Weights of a small transformer language model: vocabulary 8192, no biases in attention or MLP.
Each number is 128 + 24 x the weight over its row's rms, rounded and kept within 0 to 255. Layers, rows and columns count from 0. The size above them is the row's rms in percent of the matrix's.

# layer 2 MLP up, 640x160, rms 0.19, rows 555-639, columns 0-79
size [ 92  75  77  91  82  80  66  99  76  91 107  97 104 152  93 162 131 114  92  73  73  98 119 122  93  86 132  79  89 129  73 104 114 193  73 101 104  96 113 112 119  70  82 120  63 125 111  62 105  87 105  89 115 141  83 100  79 111 150  93  88  86  93 121  87 125 116  53  86 108  80  90  98  73  76  73 107 102  99  76  71  98  70  83 156]
[[151 115 154  70 113 121 135 123 179 177 123 138 142 152 103 109 144 119 139  92 153 110 135 144 122 126 161 114 133 107 132 146 164  97 138 110 122 118 153 183  86 123 149 123 106 135 105 153 137 149  89 117 100 152  95 153  55 162 159 101 119 111 111  95 114 158 103 127 131 104 104 127 136 111 109 129 149 126 134 135]
 [135 150 146  92 101 114 172 125 116 153 116  67 141 125 159 121 191 146 103 160 115 100 165 136 136 150 136 126  99 138 134  96 129 102 137 136 118 100  97 125 122 131 100 152 125 116 117 100 162 172 127 101 169  89 127 141 108 152 145 112 128 164 131 117 138 136 137 131  92 114 130 124 118 170 129  93 117 145 133 136]
 [126 115 135 129 139 155 122 174 121 166 131 128 167 131  61 175  89 172 139 113 140 128 126 106 107 114 141 107 109 167 108 140 133 123 140 137 152 106 164 166 151 136 155 138 138 103  79 113 151 114 102 126 127 137 127 127 166 142 134 129 140 155 110 136 142 108  97 137 117 160 120 136 129 119 115 181 128 104 114 100]
 [125  95 158 103 121 122 123  97 133 122 140 128 136 111 157 128 139  91 131 140 109 130 116 139 115 141 111 111 125 115 132 131 149 160 105  90 103 161 147 140  95 114 150 129 126  86 106 151 119 177 165 109 149 145 120 135  79 141 102 119 147 125  75 144 100 135 135 149 136 120 135 122 130 149 104 110  96 140 103 117]
 [142 116 128 131 151 124 129 153 163 165 114 105 114 154 176 142 110 107 154  93 130 129  71 146 130 130 110 112 137 138 118 120  98 129 125 102  88 150 149 125  98 132  99 173 119 100 157 134  86 142 118 130 125 119 180 109 141 122 127 150 123 132 150 101 125  94 141 125 130 127 115 111 137 138  89  99 129 129 127 156]
 [109 158 209 133  69  94 149 109 109 112 136 101 130 120 100 139  75 116 105 112 121 114 131 151 108 163 121 123 171 106 136 110 111 136  99 101 113  95 167 120 131 125 167 154 155 124 130 116 132 113 130 133 155 144 105 149 111 156 102 137 112 187 108 118 113 102 160 118  70 178 103 149 149 151 103 118 135 101 126 116]
 [107 125 141 101 105 136 163 144 123 143 157 139 139 215 144 121 115 115 152 119  89 160 171 140 121 155 138 182 143  85  83 129 126 133 119 126 127 116 103 124 133 111 145 132 160 127 151 124 160 133 143 132 101 138 133 135 111 140 135 132 111 137 111 119 124 130 115 130 113 155 148 102  81 136 103  96 142 148 107 108]
 [ 89 108 117 165  91 126 125 148 136  86 107 166 113 135 151 152 145 140 113 120 116 136 101 143  82 111 148 182 146 164 134 101 108 140 148 137 111 110 166 118 154 144 114 142 103 190 158 111  91 128 153 118 127 134 135 143 155 136  96 141 126 119 111 146 134 148 177 112  86 119 103  83 120 145 171 125 134 167 125 118]
 [117 109 121 201 115 105  93 130 124 138 107 141  91  98 123 151 144 113  82 100 128 123 136 134 161 122 109 146 135 135  87 140 133 143  93 100 123 145 106 146  83 111 103 109 126 123 177 137 136  93 136  89  83 140 124 133 104 138  77 140 145 105  94 137 140 169 156 113 154 104 140 144  47 133 165 131 131 155 109 134]
 [102 105 147 121 151 116 111 125 145 121 150 123 131 107 126 129 158 139 111 146 141 110 187 120 131 162 124 114  94  95 129 161 161 155 146 117 123 114 117 144 119 134 129 134 114 145 118 113 128 127 114 104 102 144 150 102 117 122 112 134  79 151 122 113 123 144 144 118 152 102 113  93 121 142 154 125 164 119 155 157]
 [137 128 123  85 167 134 137 120 148 156 136 141 172 111 109 131 143 154 138 123 103 102 143 119 113 111 149 156 121 179 172 118 127  85 117 109 139  85 132 116  93 158 122 127 121 145  64 127 101 135 142  85  86 113 159  97 115 116  96  96 160 107 127 160 136 128 136 134  87  92 120 103 138 112 150  95 163 121 146  92]
 [118 114  85 101 138 156 125 141 144 115  98 116 123 127 146 146  96 115 110  95 115 167 163 162 166 117 160  74 151 120  94 102 161 151 118 102 159 122 133 106 134 110 140 157 145 111 141 147 121 180 116  99 142 127 124  93 140 126  74 135 136 174 143 171 141 140 128 105 100 115 110  60 124  77 130  96 158 128 156 153]
 [140 121 112 111 150 119  80 127 129  99 161 111  83 165 109 138 155 131 148 108 146 104 146 150 133 140 154 128 122  90 170  84 115 121 128 119 139 139 130 168 209 146 141 133 134 114 162 144 142 146 154 152 159 109  95 142 100  88 140 135  78 166 149 137 173  74 145 109 127 127 129 144 180 116 141 110 163 104 109 120]
 [131 161 162 135 120 110 119 102 115 122 154 119  95 151 126 107 110 136  96 120 127  83 131 107 203 126 109 105 124 155 134 145 104 104 121 135 159  85 105 112  99 167 129 115 128 120 117 143 148 114 112 158 139 171 127 123 133 101 110 123  98 135 151 164 130 117 136 138 139 132 178 159  98 119 152  82 113 113 120 136]
 [117 119 134 105 111 136 148 109 158 144 142  95 125 121 148 120 139 122 137 123 121 115 103 120 108 127 143 121 139 134 113 140 140 118 145 150 126 107 100 117 123 121 135 117 119 119 110 147 145 116 106 145 136 139 116 149 113 158 158 162 152 121 100 122  95 148  76 195 139 101 121 139 123 154 103 106 126 129 147 159]
 [ 99 111 103 152 114  95 107 148  88 132 116 121 136 114  90 144 139 152 146 145 155 158 108 105 121 125 143 145 152 132 153 152 123 142  93 137 134 105 172  81 126 127 145 139  90 129 131 147 117 165 144 132 144  83 115 151 147 109  77 121 122 109 158 190 113 119 132 141 103 128 110 111 150 153 157 168 176 111 132 161]
 [180  92 129 123  97 130 140 107  76 110 169  63 162 122  65  92  98  83  62 127 110 116 120 101  91 150 124 129 120 116 114 129 138 141 152 145 104 124 145 130 136 135 144 116 112 114  91 162 157  64 110 135 110 153  99 116 127 141 149 136 158 135 161 128 123 101 140 177 146 102 121 147 134 126 143 114 123 150 111 160]
 [110 118 140 104 142  93 154 128  94 135 147 140 134 149 105 147 143 127  97 124 137 148 150 111 135 120 155 119 161 126 142 136 139 156 134 101 132 117 130 156 129 126  99 130 122 127 128 135 140 103 122 146  78 131  97 116 125 163 121 131 118 167 185 151 113  91 105 110 151 109  99 158 109 130 116 128 122  86 135 194]
 [128 128 106 120 133 128 120 164 128 113 130 116  99 150 173 121 120 130  70 111 101 121  82 159 116 128 101 100 130 158  94  79 154 144 139 126 119 112 137 135 105 103 178 119 177 143 142  94 127 127 135 167 193 160 136 134 147 113 144 152 121 128 156 133 142 108 118 100 107 136 102 172 154 127 141 109 160 128 129 105]
 [108  93 118 131 169 123 134 115  90 160 127 137 126 149 159 114 122 127 120 146  65 141 138 147 142 165 129  98 110 124  94  98 111 177 130 109 122 100 121 116 160 135 139 128 128  95 175 117 109 127 125 122 122 162 119  50 118 131  90 117 126 126 120 122 164 107 112 114 108 132 127  94 117 118 158  46 149 107 112 172]
 [136 153 123 119 158 156 121 129 129 145 126 132 132 131 137 119 125 112  86 133 142 116 129 100 170 167 171 130 124 160 161 148 156 149 196 134 159 131 129 129 158 109 135 109 198 141  96 124 119  97 116 122 108 135 178 123  97 108 151 134 138 127 132 148 118 155 126  98  94 110 134 129 132  70 142 106 157 107 105 118]
 [153 122 171 146 169 122 106 117 111 134 124 164 110 141 169 135 133 157  90 120 148  86 157 119 114 131  91 152 139 181 110 176 151 146 103 111 134 119 148 157 134 112 149 151 111 138 174 100 121 128 117  73 120 130 139 109 129 111 106 134 115 123  99 102 138 128 164 140  88 141 123 128 146  67 168 139 122 116 105 133]
 [102 121 112  95 165 111 113 121 105  99 150  78  80 131 153 136 115 122 129 111 143 119 142 118 120  90 170 136 135 112 144 173 134 135 134 112 122 129  93 147 138  91 159 134 118 138 104 134 156  89 165 102  84  77 158 183 108 120 132 123 147 106 117 103 111 110 128 146  36 103 101 122 115  85 106 134 170  87 137 141]
 [131 125 141 126 126 100 131 122 170 157 135 110 135 159 148 128 124  81 116 157 100 132 115 203 131 137 163 148 120 135  81 146 103 125 119 145 157 129 141 154 147  90 109  93 140 145 141 111 129 120 153 102 101 135 127  65 124 144 125 173 121  91 127 150 125 149 133 133 105 139  62 141 142 124  90 145 106 126  49 128]
 [108 134 142 141  88 135 145 152 160 129 179 121 142 118 148 113 173 126 170 102 112 129 116 148 128 126 144  67 160 139 154 133 124 184 127 102 140 132 107 112 176 142 118 123 143 133 105 127 119  83 152 162 115 121 114 105  93 140 122  98 148 127 163 165 114  64 145 114 120 148 126 142 161 130  99  76 140 115 101 163]
 [130 113 143 139 115 126 105 156 124 138 118 144 124 117 136 113 118 140 111 176 156 128 155  89 144 115 119 111  99 116 154 162 141 149 132 136 144 117 141 145 109 141  88 162 139 111 115 111 119 124  89  94 136 140 134 112 131 107 112 144 164 107 146 178  65 186 156 130 146 131 110 126  87 150 109 145 119 130 135 109]
 [146 183 135 108 104 147 155 145 146 118 122 129 146 147 109 150 125  94 114 147  70 142 174 167 148 129 149 101 109 168 119 117 120 110 121  94 113 129 151 158 117 132 154 118  94 120 110 109  90 110 131 100  92 141 122 116 138 107 103 163 129 113 100 139 138 122 110 136 102 126 110 138 142 122 123 110 178 111 125 175]
 [123 129 147 161  97 136 184 125 164 163 158 105 173 113 130 119 143 119 118 159 125 107 130 143 156 136  86 108 154 135 124 148 150 140 153 109  89 136 153 104 106 119 152 151 159 113 104 124 129 139 102 156 159 130 172 141 145 157 145 135 123 118  99 113  99 150 128 154 121  85 153  89 122 106 124 111 116  99 108 143]
 [165 148  95 120 127 103 142 103 152 105 124 115 101 173 157 148 129 143 138 107 105 116  91 131 146  97 110 148  94 141  97 100  66 155 125 123 123 103 145 118 144 111 134 105 119 155  84 124 108 148 148 125 115 143 132 132 101 118 104 112 102 136 145 126 148 111 115  71 137 111 137 122 167 128  99 134 155 117 120 126]
 [ 98 112 119 121 149 125 155 173 100 132 113 178 145 121 137  98 129 160 136 171 106 168 140  96 170 160 152 113 110 113 138 102 129 167  97 135 155  95 111 128 108 153 150 138  98 129 130 100 115 153 120 188 119 131 104 124 153 100  64 114 143 124 181 182 102 107 156 153 104 149 126 118 140 165 136 111 119 121 139 107]
 [102 126 123 164 146 135 113 140 120 119 122 129  87 200  97 124 116 132  94 121 146 125  83 132 139 133 164 155 147 148 141 105 113 125  94 146 167 139 219 118 163 103 112 128 140 139 135 114 118 112 116 162 106 100 125 145 122 150  91 119 124 135 143 105 125 141 138 123 114 111 129 137 178 121 114 115 124 108 132 125]
 [154 105 142 148  90 136 115 129 116 153 157 111 169 154 118 114 127 136 127 118 124  95 135 104 150 142 148  91 103  99 147 184 145 144 118 141 184 140 118 110 131 164  95 180 160  77 117 120 151 118 123 116 173 155 115 121 170 142 128 106 120 109 118  97 119 157 105 137 127 143 151 165 106 123 111 110 110 118 107 110]
 [138 152 128 128 152 143 129 130 128 165 148 175 135 156 157 117 124 109 155 169 133  88 121 117 123 127 145 128 134 148 129 145 132 124 132 139  98  88 119 111 134 120 107 118 118 117 133 145  95  90 100 123 154  91 131 109  95 103 108 157 103 113 106 193 132 162  94 158 155 126  89 112 144 156 123  99 167 111 125  77]
 [ 61 145 107  87 124  78 138 144 104 123 132 147 127 130  95 168 105 153 129  95 124 140 139  70 149 129 157 136 141 157 117 126 114 110 134 139 126 109 164 120 155 126 137 123 126  92 118 129 179 203 125 100 119 116 129 120 136 147 169  94 145 158 108 166 142 187 125 136 119 103 139 144 138 125 121 148 123 112 121 144]
 [115 112 144 157 132  93 100 118 134 135 100 122 145 158 141  97 129 163 151 170 180 101 122 130 127 151 139 117 113 132 128 120 118 137 139 158 128 117 161 134 145 150  61 134 122 105 120 139 114 141 100 164 107 169 121 127 125 108 125 113 148 132 137 134  97 125 158 162 127 111 155 132 119 105 178 158 157 165 157 121]
 [104 123 109 139 145 153 103 149 122  88 132 138 199 140 128 139 171 164 129 108 137 121 125 154 163  99 155 153 174 137 105 134 140 114 107 133 161  92 147 165 126 176 143 126 137 131 129 144 140 102 144 163 162 114 134 107 156 122 101 140 103 108 101 108 154 107 125  90 135 148 178 131 145 117 183 175 143 108 144 184]
 [143 117 154 165 131 121 142 122 135 128 140 111 113 129 183 121 130 130 124 136 137 156 130 152 138 107  81 107 137 154  85 111 125 167 128 172 115 144 122 138 130 110 127 114 122 137  56  92 152  92 120  96  68 153 129  91 170  85 127 137 137  81 105 162 164 105 123 185 173 152 121 149 155 144 122 115  89 137 122 149]
 [144 110 139 126  98 111 126  81 157 111 116 101 139 148 140 131 136 116 103 127 114 139  79 171  82 148 108 147 133 129  92 134 134 174 114 112 141 106 124 126 109 141 133 126  97  95 198 125 128 108 127 140 164 144  94 122 128 168  91 149 121  83 117 105 140 120 130 131 155 116 102 179  98 127 111 121 146 133 137 146]
 [ 76 139 103 176 118 101 130 125 133 130 160 172 128 111 117 130 129  59 177 111 167 123 115 132 103 136 163 111 127 101 175 138 136  97 157 117 115 119 101 118 146 105 117 153 142 135 131 132  99 135 103  98  90 134 125 126 129  90 148  85  93 104 112 165 127 158  92 108 142 146 106  97 116 143 166 117 154 109 154 145]
 [137  79 143 141 144 118 133 129 112 120 163 139 132 121 111 128 128 104 129 138 160 157 156 144 127 147  88 109 146 124 130 134 164  93 102 137 156 117 139 107 106 134 122  95 114 140 137 132 128  79 131 148 120 139 116 117 110 145 112 163 156 133 134 140 136 163  59 155 124 119 183 141 123 125 155 120 140  62  66 186]
 [138 119 145 106 188 143 128 103 128 162 122 105 162  86 116 139 111 149 120 144  88 122 182 145 136  73 140 135 147 125  96 132 145 113 116 101 141 126  90 132  98 114 155  98 131 150 129  89  95 119 148 107 114 139  84 124 110 153 130 150 184 138 145 161 129  70 112 131  85 124 120 145 129 122 155 113 109  98 137 121]
 [ 86 111 151  88 125 161 116 119 128 145 122 140 126 119 166 136 135 144 131  63 124 121 120 143 128 152 132 109 113 124 144 138 169 139 117 162 137 121 142 107  96 110 158 116 143 122  84 116 111 123 130 104 112 134 133  91 171 119  82 129 188 116 176 123 121  84 158 102 156 111 132 122  95 131 174 147 151 104 112 142]
 [121  96 127  88 124  52 111 130 132 179 114  99 161 133 107 103 120 103 100 174 160  90  97 130 137  92 137 102 142 136 110 119 144 144 144 151 126 132 139 137 158 148 118 174 110 123 105 123 127 120 134 100 104 126 134 119 107 137 126 134 136 124  75 119 158 101 145 132 115 110 131 132 153 113 134 104 153 120 112  91]
 [154 112 148 144 182 168 117 176 109 191 164 161 107 125  96 116 170 161 119 141 136 128  96 120 133 133 106 130 154 151 174 120 122 162 139 128 113 108 157 146 126 113 148  86 150 127 121 136  88 118 102 140 129 153 160 112 139 124 138 106 146 151  46 149 107 153 105 131 111  95 149 137 137 180 142 114 151 147 119 154]
 [105 147 170 110  95 131 107  78 122 148 144 105  91 130 108 141 121 126 147 147 129 145 123 109 137 155 112 107 143 151 156 134 134 149 131 157 172  95 180 103 130 125 116  76 147 113 128 159 116 145 113 160 146 128 163 170 129  92 126  93 105 135 155 153 145 131 136 129 135  80 148 131 160 183 138 128 151 136 117 127]
 [137 141  76  98 151 152 144  90 126 149  85  95 101 136 111 149  98 134 103 135 128 100 120 132 129 135 107 138 126 140 151 149 122 108 127 123 152 154 117 170 121 143 142 122 123 122 135 131 110 111 117 115  70 144 208 120 142 175 155 110 133 129  85 147 119  82 160 132  92 128 129 152 133 136 158 101 142  95 141 180]
 [125 135 115 117 152 135 118 146 147 188 125 139 143 133  97 146 134 157 153 151 120  95 116 181 107 129 135 134 129 124 182 150 120 130 165 173  92 134 126 151 103 104 134 111 140 126 104 171  57 103 132 134 124 141 172 104 125 157  92 114  82 127  54 140  89  99 128 129  81 126 159 125 109  82 155  96 153 121  65 109]
 [134 108 125 142 155 132  98 131 127  81 122 110  92 114 132 112 123  97 139 149 136 121  85  97 122  98 124 100 126 135 107 191 155 123 113 124 100 118 157 173 110 150 133 112 119 128 124 124 107  98  96 111 123 113 143 132 119 130 147 147 151 149 154 118 108 133 155  69 130 142 163 112 152 107 124 140 136 112 114 137]
 [ 90 134 136 131 140 102 160 108 182 115 148 111 110 107 148 135 132 118  93 139 124 111 145  97 135 107  92 120 134 174 151 130 139 153 115 139  82 126 104 154 188 163 172  82 119 137 165  94 143 115 137 143 123 119 124 135 125 131 122 140 135  94 137 162 128 135 106 109 116 143  95 138 123 126 112 124  79 162 136 145]
 [149 132 101 152 130 134  87  80 147 154 113  94 106  87  90 136  90 164  91 142 136 114  90 128 128 140 120 141 139 141 158 155 109 120 125  99 142  85 132 143 130 138 117 138 101 136 163 138 120 129 124 142 112 117 150 125 157 122  97 127  80  82 128 102 114 131 119 154 100 123 119 165 129 148 123 113 134 196 108 157]
 [121 131 147 152  97  99 139 136  97 143 113 159 131 146 155  94  82 159 123 147 119 107 174 163 147 137 126 139 132 133 135 114 127  94 146 152 124  99 136  78  83 126 139  82 144 143 102  92  79 135 129 162 161 113 162 120 142 146 133 120 149 151 130 109 128 102 121 126 132 123 133 143 149 115 109 121 120 159 114 131]
 [141 116 134 131 150 136 152 152 120 130 118 176 120 137 127 109 165 123  83 113 108 114 139 108 105 178 106 122 171 104 118 166  99 119 125 145 167 112 138 126 114 140  72 150 121 166 102 108 134  99 128 102  80 163 170 119 124 127 130  93 145 122 117  78 143 118 180 119 124  73 156 132 128 145 134 130 133 148 140  69]
 [ 98 125 143 137 101 131 120 126 133 171 121 128  80 159 132 128  80 140 125 121 207 150 104 161 114 118 136 133 146 129  83 122 137 128 124 117 163 157  88 131 128 135 134 138 128 146 129  94  93  97 103 129  58  97 119 151  90 102  95 135 160 141 146 161 143 134 159 130 153 152 109 129 107 124  87 124 109 167 155 151]
 [136 135 126 152 138 112 137 103 163 176 154 125 173 101  79 124  74 100 138 128 140 130 141 105  89 150 163 109 113 123 135 170 116  77 152 155 131 139 130 170 103 121 109 102 100  99  80 118 134 133 116 113  89 117 123  89 126 113 179 118 137 131 140 113 156 136 163 178 190 118 149 125 118 170  96 102  88 124 103 174]
 [108 149 150 115 163 171 187 147 118 170 127 106 119 107 137 115 152 118 139 141 121 141 143 131 117 151 127 110 144 133 133 133 121 148  77 110 123 138 150  94 131 122 126  77 142 140 165 138 117  86 124 140 110 170 133 159 104 131 133 161 132 150 127 137 147  88 136 120 113 128 120 152 140 114 113  89 171  90 113 170]
 [130 133 146  81  74 150 156 125  82 134 134 114 155 127 115 124 103 102 146 101  87  91 112 134 133  74 144 132 164 155 101  92  99  60 108 129 125 149 143 154 150 100 153  54 127  87 105 143 139  85 149 121 122 147 110  77 137 134 146 107 177 105 104 138 141 154 151 145 135 141 155 141 129 108  88 133 123 101 106 138]
 [132 102 148 189  78 122 109 174  90 130 122 112 141 134 127 133 120 119 115 149 117 127 137 134 133  99 103 140 118 136 141 111 117  51 169 141  82 137 159 129 155 159  88 139 165  80 160 119 139  58 125 110 137 110 166 141 130 132 131 134 114  91  99 156 124 148 158 127 162 139 145  97 154 134 157 132 124  91 143 157]
 [119 144 123 100 121 109 103 103 114 154 147 113 120 123 123 127 129 140 123 128 128 158 172 136 141 108  94 130 123 153 144 123 112 153  84 128 123 110 134 125 160 175 137 130 128 101 146 104 133 113 115 145 106  98 115 110  91 114 179 114 104 106 136 134 155 146  77 110 141 125 121 147 103 139 129  92 133 106 101 151]
 [ 92 124 148 140 132 151 128 136 154 126 118 140 137  90 116 135 161 169 124 120 152 132 125 114  97 116 180 128 112 146 138 130 169 107 102 136 147 146 112 122 123 135  98 123 121 115 116 118 178 103 105 171  95 110 110 138 128  75  85 131 128 127 108 143 124 116 125 191 115 138 107 107 115 133 158 102 137 128  97 167]
 [164 105 137 154 146 121  85 127 124 148 140 147 142 100 119 136  98 144 120 109 118 124 158 164 108 131 141 124 123 111 129 127 139 143 121 132 112 119 126 164  99 120  77 117 185 123 110 121 142  98 113 116 107 137 140 160 140 135  93 103 183 180 115 121 120 147 107 124  90 174 147 131 125 110 110 130  94 101 104 146]
 [150 108 176 126 132 134 125 110 110 147 143 156 124 126 130 143 107 116 118 158 135  99 127  98  75 117 141 104 146 121 135 111 130 164 131 148 124 150  92 166 139 136  90 162 139 109 127  95 123 116 178 111  85 125 146 101 147 116 145 145 127 154 118 126  90 112  91 137 103 113 113  81  96 107 111  88 152 159 117 155]
 [150 177 137 158 108 146 105 144 119 138 150 127 136 134 126 119  81 110 133 126 137 141  99 150 112 190  92 100 102 146 175 161 142  64 124 138  95 108  84  96 144 134  93 101 126 143 149 118 108 142  97 139 116 152 146 149 158 112 117 128  91 134 107 127 136  75  82 140 113 140 143 117 166 157 127 114 131 153 130 148]
 [126 135  98 112 139 121 168 112 130 116 162 119 130 116  59 135 134  84 107 150 136 119 135 152 134 142 114 125 156 104 131 110 146 134 122 129 174 151 137 122 127 120 111 114 171 114 118 119 130 141 119 154 138 116  91 163 102 170 160 135 135 118 127 127 101 122  93 149 133 144 143 118 181 166 148  78 168 105 127 121]
 [ 81 100 132  62 114 156 112  73 169 140 121 152 150 143 116 111 149 170 119 128 105 162 154 142 119 102 118 115 137 177 131 110 117 116 113 169 116 135 154 140 154 131 155  85 154 132 114 150 127 100  68 112 122 141 139 118 186 132 123 129 139 125 125 179 139 115  77  86 129 110 123 154 108 128 132 141 117 151 147 152]
 [118 172 116 111 100 100 166  65 157  98 128 143 129 123 161 151 118 154 135 170 137  94 102 144 125 106  93 110 122 148 125 148 153 135 133 117 122 119 109 105 138 138 116 154 109 155 141 116 110 134 131  88 123 117 186 116 132 110 112 151 174 117 134  94 135  92  68 158 106 130  95 133 155 131 161 147 153 124 165 104]
 [157  98 121 133 137  68 127  82 135  97 157 112 149 131 154 116 128 142 128 195 141 110 133 125  85  87 132 110 124 138  94 123 123 181 168 119  98 106 162 105 132  94 102 143 156 105 179  96 102 140 142 136  94 149 118  86 108 129 144 127 141 101 156 131 138 141 117 133 107 115 134  86 116 107 133 158 119 131 109 105]
 [104  76 112 126  95 119 149 107 139 100 125  84  96 124 133 120 140 113 114 135 121 188 178 136 101 186 138 133 135 142 127 151 112 118 164 135 112 125 158 137 123 103 130 165 125  91 130 128 115 103 131 117 132 116  95  91 111 146 146  96 120 135 133 149 150 117 127 127 113  85 154 135 152 121 120 121 109 128 146 145]
 [138 122 176 107 122  97 110 160 120  82 123  97 152 138 107 144 122 144 107 119  85 128 118 128 132 115 141 125 152 152 162 153 146 109 142 144 124 116 149 158 153 165 130 155 147 118 129 122 134 149 143 103 123 142 119 160 134 182  93  87 114 154 121 122  94  99 169 142 114 114 139 122 118 174 155 151 140 147 213  84]
 [100 147 134 120  95 148  39 123 124 133 142 141 121 184 138 125 174 153 167 105  98 154 144 180 131 126 119 143 118 123 125  94 122 123 126 153 153 108 118 140  89 135 167 128 147 133 143 123 130 114 102 133 121 164 123 107  89 107 132 130 114 133 137 124 101 134 127 119 163 133  40 141 135 109 114 172 133 122 160 160]
 [186 136 161 106  96 142 109 117 120 110 147 141  65 141 114 123 149 114 140 136 158 135 152 146 137 117 133  95 111 130 115 108 129  97  85 167 167 107 125 107 161 119 148  88 145 120 168 124 134 153  86 161 101 131 114 142 131 134 141 158 113 132 145 143 120 119  94 171 123 114  81 140 188 143 120 132 138 103 123 107]
 [128 106  93  93 121 108 145 118 101  84 133  82 134 116 137 143 126 107 115 176 141  83 125 110 129 130 121 128 124 140 132 142 107 153 135 115 124 175 110 141 121 128 113 152 108  77 107 103 127 144 133 136 154 137 112  68 156 121 147 100 131 146  94 125 111 148 160  95 169 157 129 112 108 112 137  76 154 122 143 173]
 [138 119  86 144 170 137 120  76 185  92 133 123  89 135 159 134  73 104 101 146 119  84 109 126  94 145 120 135 145 183 149 144 137 124 126 179  93 137 139 115 144 111 148 117 133  81 134 171 111 112 148 155 107 119 121 108 139  78 158 158 145 127 130 163 134 136  97 118  98 139  99 137 187 118 103 112 114 125 137 153]
 [137 110 128 160 124 157 138 102 103 129 150 140 144 183  97  78 111 139 133 150 130 137 118 138 144 129  80 133 110 118 128 145 153 122 104  96 115 106 125 160 120 145 129 154 115 129 125 155  78 137 150 145 108 141 124  86 140 134 108 125 105 113 166 155  90  79 127 150  96 123 109 145 121 117 135 114 123  94 121 128]
 [136 134  85 166 134 139 128 172 136 170 128 151 161 117  99 128 168  99 127 103 213 116 153 152 124 133 150 143 126 135 107 132 144 161 137 172 135 113 147 111  74 115 140 180 124 129 131 144 115 151 134 131 127 127 125 107 147 126 101 103 128 112 129 136 110 147 125 140 139 130 117 129  88 119 138  94 141 144 127 144]
 [139 125 136 149 135 132  94  80 108 159 124 135 166 138 109 132 122 131 150 157 105 123  99 144 136 156 102  96 152 147 150 123 109 107 127 140 134 132 129 119 139 143 128 156 127 121 142 137 152 101 147 154 115  93 122  95 135  45 105  74 154 141 108 121 117 120 119 127 107 137 117 104 157 155 123  86 154 144 140 144]
 [135 147 153 154 118  85  95  93 134 109 163 118 146 115 146  94 114 100 118 132 140  75 148  87  99 127  98 162 114 148 126 133 135 159 128 125 121 104 146 145 133 111 140 126 124 154 130 125 155 195 164 132 100  83 123 132 153 134 124  91 152 104 118 144 111 121  87 135 102 112 110 138 109 163 137 102 104 164 115 168]
 [147 199 131 104 114 134 133 121 111  78 146 155  92 128 135 109 126  99 147 148 150 136 113 158 117 122 105 126 135 122 124  64 120 136 135 130 138 163 161 153 105 132  95 143  97 120 109 145 109 115 145 148 137 131 139  96 103 127 154 100 152 124 128 130 116  98 126 125  76 105  85 205 147 149 108 117 119 147 124 111]
 [151  76 133 135 150 142 157 124 120  93 137 143 106 130 124 129 200 130 140 148 136 108 137 128 155 145 147 108 101 180  99 132 111 100 109 114 147 120 158 106  98 143  42  78  99  94 100 104 140 119 104  70 140 110 119 126 147 145 137 124 146 127 123 132 143  98 153 174 111  93 123 139 153 125 153 126 155 144  80 147]
 [126 102 158 141 126 119 131 121 132 115 143  99 142 103 114 124 126  79 100 108 160 149 125 118 104 147 151 137 111 143 133 131 105  97 138 141 109 133 104 149 114 178 123 133 113 131 138 149 161 127 130 133 120 153  98 132 108 116 136 183 101 142 139 138  96 103 113 108 160 110 158  87 131 122 117 146 110 136 154 124]
 [ 57 121 176  94 127 129 151  76  82 131 142 118 145 129 117 118 143  94 152 159 133 116 108 133 104 113 134 130 114 138 106 142 163  85 137 145 172 171 124 130 109 126 100 108 111 106 101 116 136 165  80 114  94 123 120 118 128 185 120 138 141  79 145 148 141 109 186 123 101  87 109 157 115 111 148 135 128 110 104 147]
 [163  83 161 138 133 116 150 134 145 132 144 133  89 111 151 116 106 128 126 158 113 126 161 157 148 125 129 104 156 156 125 160 146  88 166  74 123 161 113 145  87  83 117 117 121 123 119 167 121 129 158 148 142 157 161 122 134 143 131 116 120 144 109 130 151 119 112 113  77 103 145 117 152 163 143 130  89 112 137 117]
 [136 130  96 144 119 165  72 136 123 118 120 115 114 139 159 137  99 110  97  95 143 133 147 195 107 156 125  99 122 114 129 125  83 131 156 107 119 146 175 137 101 120 127 118 117 130 137 104 133 154 152 115 143 137 115 105 147 180 147 127 133  92 151 127  87 119 160 132 120 139 136  61 130 107 123 137 130 136 157 136]
 [128 158 125 167 123 154 158 160 100  95 114 155 123 110 105 135 147 114  72 144 141 132 107 131 151 124  94  81 133 172 107 128 117 118 113 109  95 103 143 194 134 167 109 153 127 139 111 105  84 141 147 101 143 137 157 142 132 162 146 127 137  88 139  92 157 113 164 173 112 128  75 116 141 135 102 126  89 169 181 138]
 [124  89 147 146 139 147 104  84 112 150 104 114 108 100 124 182 204 133 140 109 132 102 110 154  91 115 108 136 134 183 123 145 147  72 161 149 127 127 119 124 147 120 140 108 114 113 126 168 110  99 118 133 103 119 160 119 158 143  74 131 156 156 127  78 119 110 141 155 157 141 131 125 118 125 127 120 143 137 113 139]
 [140 134 140 150 104 138 116 104 124 137  94 109  86 128  90 133 150 153 120 127 133 123 177 151 142 121 130 135 119  91 124  97 115 118 118 100 159 118 105 133 148 119 102 112 178 120 180 128 136  71 131 129 127 112 132 146 158 130 103 112  96 146  81  89 176 124 129 104 120 137 150 143 169  84 139 128 181 129  79 137]]